{"num_hidden_layers": 13, "num_key_value_heads": 6, "positions": "rope", "rope_theta": 10900.0, "rope_fraction": 0.5, "qk_norm": true, "attn_scale": 0.125, "init_std_qkv": 0.0344, "init_std_o": 0.00674, "init_std_up": 0.0344, "learning_rate": 0.00168, "lr_head": 0.00996, "schedule": "wsd", "final_lr_fraction": 0.0, "max_seq_len": 384}
Each number is 500 + 25 x the weight over the matrix's rms, rounded and kept within 0 to 999. Layers, rows and columns count from 0. Numbers have three digits each.

# layer 8 MLP down (transposed), 1536x384, rms 0.0667, rows 859-908, columns 256-319
485493510518492488494528477489541477559478508445501506435493523482511510528471517535486486524483518498483462506454480486475518521495495534484518493516480517551506532523471492464507488499463496
482482483497520493518484507502518497512463486477515486491490491503496508513498497481491499464482497474489526476560458520494471508510506497451529523557505503485516478520465518510541489534460518
469523478473491486534476516477517507520484518469503507505478499501463509489498505525502417544556478512508520531513498506497494446522502544507483526502531473507516507470476512495457498467531557
514521503499508507533489497460510481523517477545504472531507511503481530525514515520485466473498498517516513500436508540514515492502485497458500515498498512481525532522480487450481479505488499
481487454523475469523518484507529459532509477512504497478493518496451496461500497559475479484529498486503469524490511486504513479510500469470475474549487518476514497537516506543524488485491498
536498513473475486518522481518529522528465447511491519508500459452486514510473536491528552520481540518480500495485473490543517488492521451491507480497486552485505517525504474525489502465501463
492458501501551475514479483524537533512505475506476533469563531493459519496478550458506491531475459507480462496499495506545555506499494477534526508547513532495545491516487533505477498496520508
510454454454489522538518486528510504508493476500506522519506539503521499529499498496540530532468529517511518517538465491520444479519496550513490482475455510508500485548502524550533517516513470
482504534489548504537515496494541505477496507504464534508514481511496507514508509484457504489470470491496514460476500491532506506485509520500525510512539497477511497483496479491486481506483476
467481470523487510508477530497471511481472480524483522531508494478491553473502470491543513497464520501491475508492505521517504454495506509490493483496513501471523511488493546530506489504510510
465538513515470495521487551499500485526512490537501532551504471546489529548487505521472510505528480518490536501493500531488470505463481503485501512454510481461479461483516473505514506488516513
460495534510500461474503529513482468523498513459495555513521503504498455421537506475546464537517483543516477483471528497487453499484455507469453476516533487504545524499487512528476509466519515
514522511491496456494523441494479530472507494464531518492498510528506536485507471448507505510519527490481554506509517473509502493452503509469494517507495556521493488479468495494503474510479495
551484529456529500538503515475492521494529518514537559516497471506516521524503581493493477507525471510482514465481542513473472477505482473490481552463486520520511538492517450542522535475481446
497496515545544471479533490481489502510498524509500509494512489492479495507518521500459457529484508493510521480499540495507511499481490505461531469475493498479527494496467492526490501474539491
484507513548534494504493481496520490492489510470475495480523484477519475516514503476483470498509528516523475498510502519511523500497514466508511527492513481574545502464479558520461480473500527
484522505476513469490480519461515493539480513456494510529504474499495504521518534470489520520497483492527548484516472547483497525558498502480549491508524518496487459513459502418469487488515519
494482484539473502513501498512463511488444495468514518489472523524494504514532462503474488550454556527515466474454517521486440468526530486504517485525564509552480499506482465508474505511491514
521532514480487508474480527499523514537477497505473558491475419493536530499495473478535458484473542516494508522507493496467546553522544528464491482486500487526489472519483500506517510478503499
518524505491504515469503552464488477478488508467448488543479496481512454495549537495490530503549503540476524527522505527525478530489556531490514457542523515497498510531510526509478496504462503
524530501488481481479495497485544472480491470497516469515471474465554486479480505471519533543512478520500503507571478525485559513498513508483488479502497513512470517512534497476516501502517528
474491498550466529493467489501505513472497444502501495522492498460535506468518452472526511414546501562538462472532503526478574482472520510514536497537464482481490453488503538498512492491543476
536450451458461510501503478494556508522523498499537507542523458493508532477484498489466471558511509502515493506525478489541516483485511515544494474501513469525460528514483538470512459470520515
490475505505489496515489519483478463488514483469486472475470486465486521481492508550474516500478490534564516496522485499524431546475511511526535525479476516504533514493503479459511510490495490
486461530541526503515490526514502451511507474494476463508520524485517483511513521485532489517504498519488526509493462524527473514494491492488488458481562501535523457511502490525487487508451479
456445489519513497552542510525488457456460531535523475521489524520512477479520520478525484503513507510507505476505513531503462505508456521486492507520500540475482511487511492482507480497439502
514506458506528501470498526490510470546475477480542494479546514493507495527517456459482483498539488508491483510521511498457498544480494497506503509493540476539480505490497545520505484499503488
477471498491480495504518477494459496531536488532450461510480516488507435468559516505514523525498467504529503472524500499448463534475482487472501496511510515524493458492520514473486495495493544
528539503495454499580479520538475462454479494527519491464513499536500504503478509514470514492501505506504499512499503501510504482464509465474495489475538562485478497542515538509477536477451494
521518495473499498489497507439503517500520538532472521488513485497511486528446527476501515522459538521523535484523494523499594497495504478478507471508517498497496499489519512483422482478513475
485489453482485515542499510506488526538496486486458481480502496485540471486500501521499516475478484533506492510509520535510504528485507491486472514457464441459477467504502503485498525480508542
516522503489499495509486525483533508491438471522496476525552528486521481522484499464519527472506521517529519494510512498492529501535518478490505506478479501523496525503497489486496486508515481
495501515518508543496495506506481483505514524473458503488505503505461457481525493476517473475544506543491467528495510490484530479507523523490517527487502507503507535515475536471493536530485518
502513513453493494496479497525490537493460508495518458541527520507501525529481492493453512517497488503521498497504454485484492462469528465512485515468523558478494517458519486535485482503471476
524548472526509521449527522547503496504500523499456508441499476500477520526496486507495470503481466505519446494470485512507549521508512519458544511500503508481506456479482518480476490531499520
464510513545454506483460505518497482511497496500447472492491476516521497525481476471477484471504492480479483513581538526462507531470477485466532521529521466478496464500499482499498490458480518
554560508477495526506500505484454511500488498476526558498501462507553525523529521537521483507523513502515463452489477545447512474472497481446462507457506496539511502485528479483472505549421525
472512518521450491463488546485513497505514467527506517490450501495455481509488483495546497484546486516519515477510477523481468476478468533506482498505488545522488515494488528532507503493494525
495477517503503496496531492511491530519509501494484494496533500469523484522533480512518460486504537493530491500505523504503423536502505510502505481443525506532511496506506542544489519513508526
507457478508467497494488504490478465490502459526505456508460482515496503471502502505522555517519489506482500458509486494570495513533531489467500500495525525503535536487516503503530503536530556
516443520531510453492507481510484533498540522504448529523492480476475505499518503517512450529504490479507480492469513510545527521501496518487473496519484489485510526494491480515478525507489506
471509497537478534497489528471512527466460450524511489528523503489477490521493514498500539506503563504491484463493455494446490518476490524530511494467488515472492540495497471495505549520485461
505527528510492565497507497524474489481490482485492493528524466528494502503504530485501463502516449478514482495500517504536542522483540534494518524535458484497467510505545508513524523486494520
520460499514469496506515510543472485497468490491487517499497502491485478474477523468477548463495503511476466507473482520549513491579450482504475520523506462531467488504483547531524478537515542
510476489480500512503509497550492470496508505535481524502462533515466504473475510513511529482484498490492493523503523530496505510491505468464488499515511491467510525525517514528526524509466481
483432497507494435485503478496488476486514461459557473460518533532480522500511504495543477466489494485514486543489509499489491486513473486499497494500520509520515511509470546436483521555525508
481482522493462511550469530531521512525544495549450473542506515469485502497520450461536482541508486484549506492471532542525491489444488513461479476564503520531517494488521556482525501489436511
524519494502457491475508462461522500474469482486502554497510518537481476471514508522442472520503474511444509474456527475486510526481448514515492524509506478505461513487472526482501495540516466
503469486547455503502499454500471510517546525477517516536503546503489469525516521515501503475481469514488452540553513496510468490480504465468522534502507463509508539525467550488487485519483508
459491477526520460505512502528476490453495464502513513550485585493467472455492511514463487476493542520470477514523516494460520513505465472472472485475480499494463496492513560472446493483526471
# layer 8 MLP up, 1536x384, rms 0.0709, rows 860-909, columns 256-319
511531520476500503491526541518485502510487501515507492491504491497495514529461479505511522529533511520496544535499499533489453469500507500550489524513506515501511505476552465521502480513572495
538493505491532551502485507506489497480495501506512533534525504525507491522466499470507541452464507487494510505506475465494514512471523506480481484509463474483510521498526465471494500522489437
493521511467528479517515496460475469515503528491520463500520502518489487516516456500551514542500523499504492507485509529501505481512477465515546511553471483489470490532501486470507486507522507
548540507503546521520536486502509503468506469497504503487491462526496519545501503488447513463532493461522515502526510501483473496490497518538508551499508520523500470544473530468498487506516469
503524535517505532527439557509477526493506526491504485473473471536487508538530484513490496470525484514488508513515502504509491537486517453512440509501495483496509481493515520493495467529528505
517453520496520500468513561506529506494514550519552524463546548519540533506480526516481518496504470487510482506527447491502490473467491480480514446518509522507501506488517442537502469494563495
475498479495513525499452516464480528481486483561519479462535495475489496528479487484516530452530494474505505505497492538503482532455540469479498522506474526477558490454487510507533498503502460
463478519486457506469434472530477504509540504537497494496547520506492509518524498499518532426525533514508551528497526534482504522477516494504483517482472480483493452498504497474515511504476493
502495543472504520548481495505482536506540535490511475470516509504528472515501482507436463506537526493503501496454482495480505524472481473554494527500466507512526503515506509428491510483484502
485494452490502540507506508532511514493478529498485503487496499506468473483540515504497478470484496426436479492492524465503488492495492475485511483467502539513521508474523487439507468483511499
461495508510485499463505499475528508515517495551495493432491556490484499555463491477464496472503534506459467493462507500473506515475478499523523446517467504485434429519522527528532483528555500
509472443500456567527485524492471454465519469539456463482489468546475506473516489492532518479489541493491511499464505467505495509517512466513494499491510508468467501511517520470530519499528521
472548501500490493502510492507454474490506525476474484435523498524491494478456468467505516436527490490475456536501499500507437480442503492506517542525496476504460492485504500514539484492571508
465542476509466542503510511494558542510527529489529472502465506521451482503511544504496510477484464554507512468541467504514498482542522523505505516509492527478525511465506488518522515487525512
467482481483495512497542470536523494469476488503517535536500464475460502475515485470512535518502450500505516521512494448478507503472547503535496465522492507522489493511513507512455487567492501
532478516471497531514481565512526517508524491483483493491469505542498529484476475477536501501490502566479531494471484484489500470488555536577506537470512489485526479493529485494514527521551493
495490479462490460517495472503531505475520464482514466475465499541447481535487538477466581486504517503500488523480479515459497505500514521505574501517500469513466494483464482482497468521515521
464523497476496507537499490480501477492459490544511503469521543523480557493547490493476541506523481500509483458449502547494445532482466493503474499504454474465471454482502495483564510478511462
505470463517535478463505465520507479529516523502503498453494502473528569515497497481495481471521475486518503514462482481460487540454518461504498519508489475490522452461493485441530539484499488
497524539500513474503508485518484464517499495471437463498496496477483477504502463499554486540505497467491500490466455492498497505509584491513488541535496487518513539529500478516501504551500509
498544470483522497538532495495520482513532505534535484481486506488507521478473473520486471511489502452469503483516466532483476528526531513496542485540494477445486462508476480534543500524481488
494509521493474495468521550458498449514501458581552489499499515490492540513485464470483485500497446518481506477502444554496493500526482495538515523536471519476538508502488505520507508490510504
478509449486495477528519451464467513433527539500523520488501503488456505480467520502526465489482509482495519455489534498556489495504532466487496498483512483456511568502482525517505486528476478
492556503486488502502477462452543493508483516516543476521438538491464517513493505500494459473488533498475482509504481539486471530486516535488512472492486507498469496485493515490488447505517523
530513483485528518500481508487498517488530513468437470505540519505486520501460475497502544432472473494523483530517469499511516504461545518515483529475489523491537473501467464524479513482536467
486503463513499521521522463504511471483523485484513481484529565543547498495470486473514498513475495477542449447476490502509515521471567467517515536508485490474501515486519452534513517470558528
525480507489527483505513513503528501425505527455496521430483507521476528544498502505494507487521502494513470458458482520459491503493511474511511551515485531486486549529512482538481512505534506
459498499507517538565475487481515504500483539553502476519512507476475542519512481523481526471497511462512535510531501513513511464498498479500500523489465522448494488472526527505549522498496473
480539525536523494469553497491499483494466503491483478459531466510515448563482519496508541502533493458453512547498498515468487538472534548518458506514514486487495492487473472520490423508477490
478477534512542516532549493486486532435505486515476476490481510583485495472513524495486483492516498472516506481478514492481488479504512491542514508481509511505473514510525487503528475464487490
490508538478473456523511511514489471504535525473520473456495503521514469566489479517498482519535521502513524465491473492489486484515516484502489516469500541523458525563513490477491486502537513
514480504493498517515519536525556541490497529537506482506551472525483531495503516480456517529488516530533514480514483475510500539511526506511526509509460522490478497439471496523550457494544464
499496522513522503529474495473489467511557514507509499497500496527469507524481503469515551549533488513508463555481516509536483481522526525512490533527509500495498500511509475477491487468502481
514467479481519496477524512497516456479509506493462498511552473505486457467497472511477544500497493460550525543495469521523483531474520485485479553484464479502471457508489507494494518490505500
499459487451495514511499495487512497493488480484495496520514506497485532531501520501457472462556504489498509526498491497491520490496526499476508508494474509482477550524542556563528525522508507
505541505485514489539489484464477519522507485481531488500548550502472512548495502480518476494505511458504524513537473502528496471518518494483515505519446524493549475482518521490533484489501520
509467485510524459509500490457471485480486481461517462476473498507496581489517464488491499513517510498507486488474477541413498517500516477494497526495495515440517544531493444536535480479500480
472519466461496511509538478530501504507516525514491479510481531546470530507506538481473504468441501531482533495457517526513511498488550507524498502526496495495485484502508513530493480504505490
510527520507496489536521503486544515469478529486552503489533535518495532504518517490519483488482507476523539516495513475474485518526496516538513512514509522494488532485509483462497487466500464
475499446479519495507568504486513532521508496524468505498524525492496532505481493513460513475510487497526523468499503530463518519506511506534488544508521530465485491480519500502485501483487465
484511516491480526497470495499479472507516453486455532497479509484476512516480486463503501484562453517507472462485504508538503505489500495511504508519486479475506528510528506515582512464465493
462483489501503489505512486461533504496524519500541508467498548473499507533508480480478505498527487534498536533486466517489495535509490478496502526499499502474523458476459507498488452458521498
528496485461505526495491499530530457465495516528525471485450511497490534489481520487450479515479512531500488503488488489495492536501526503506534551504479527501504506476498547514571488470514509
458468499520478478515498535523516492513534499477525454499513515497524539543478480514471495536554481464466511467483468528549488513495500519553481473565493540448440495496494520479505503469543478
494503501445508484566523473463498496484548482505505484481485475504530537486470481465448517495474572480470492516492532508508506491472533523491512554486480506513475461479506473505514514527506515
421467493538475499582501516514493515520514516549451477467460462526479505524533461505504492469505523519496522481507505472472490498486492527509493520540490525503513538490520497458505486496463449
492521520526492458509494512515462513526518485495524436544493501472530500517480503482531501521549512528531504497480485511509499488502517475493500493514497506498517492505480489520521485465487525
546553497571454499506519506495532517539478514516525496518506572531483497478496506502479509509499542490481502488492461512500478536468509487490484511485480522460498530519492508430519514527473480
518534518472513535533525520492497510502518507487522491480497500509512491490448455474500524548477458526445527510477494476480440500518527457574497500477456501528531494446510521442491517521566479
514474481448507475478523515481503497479492540515506498510512516525482519489464483494480509500519516490464479506494535488511483515507504451506516482491472534477478492505488464482514461558556488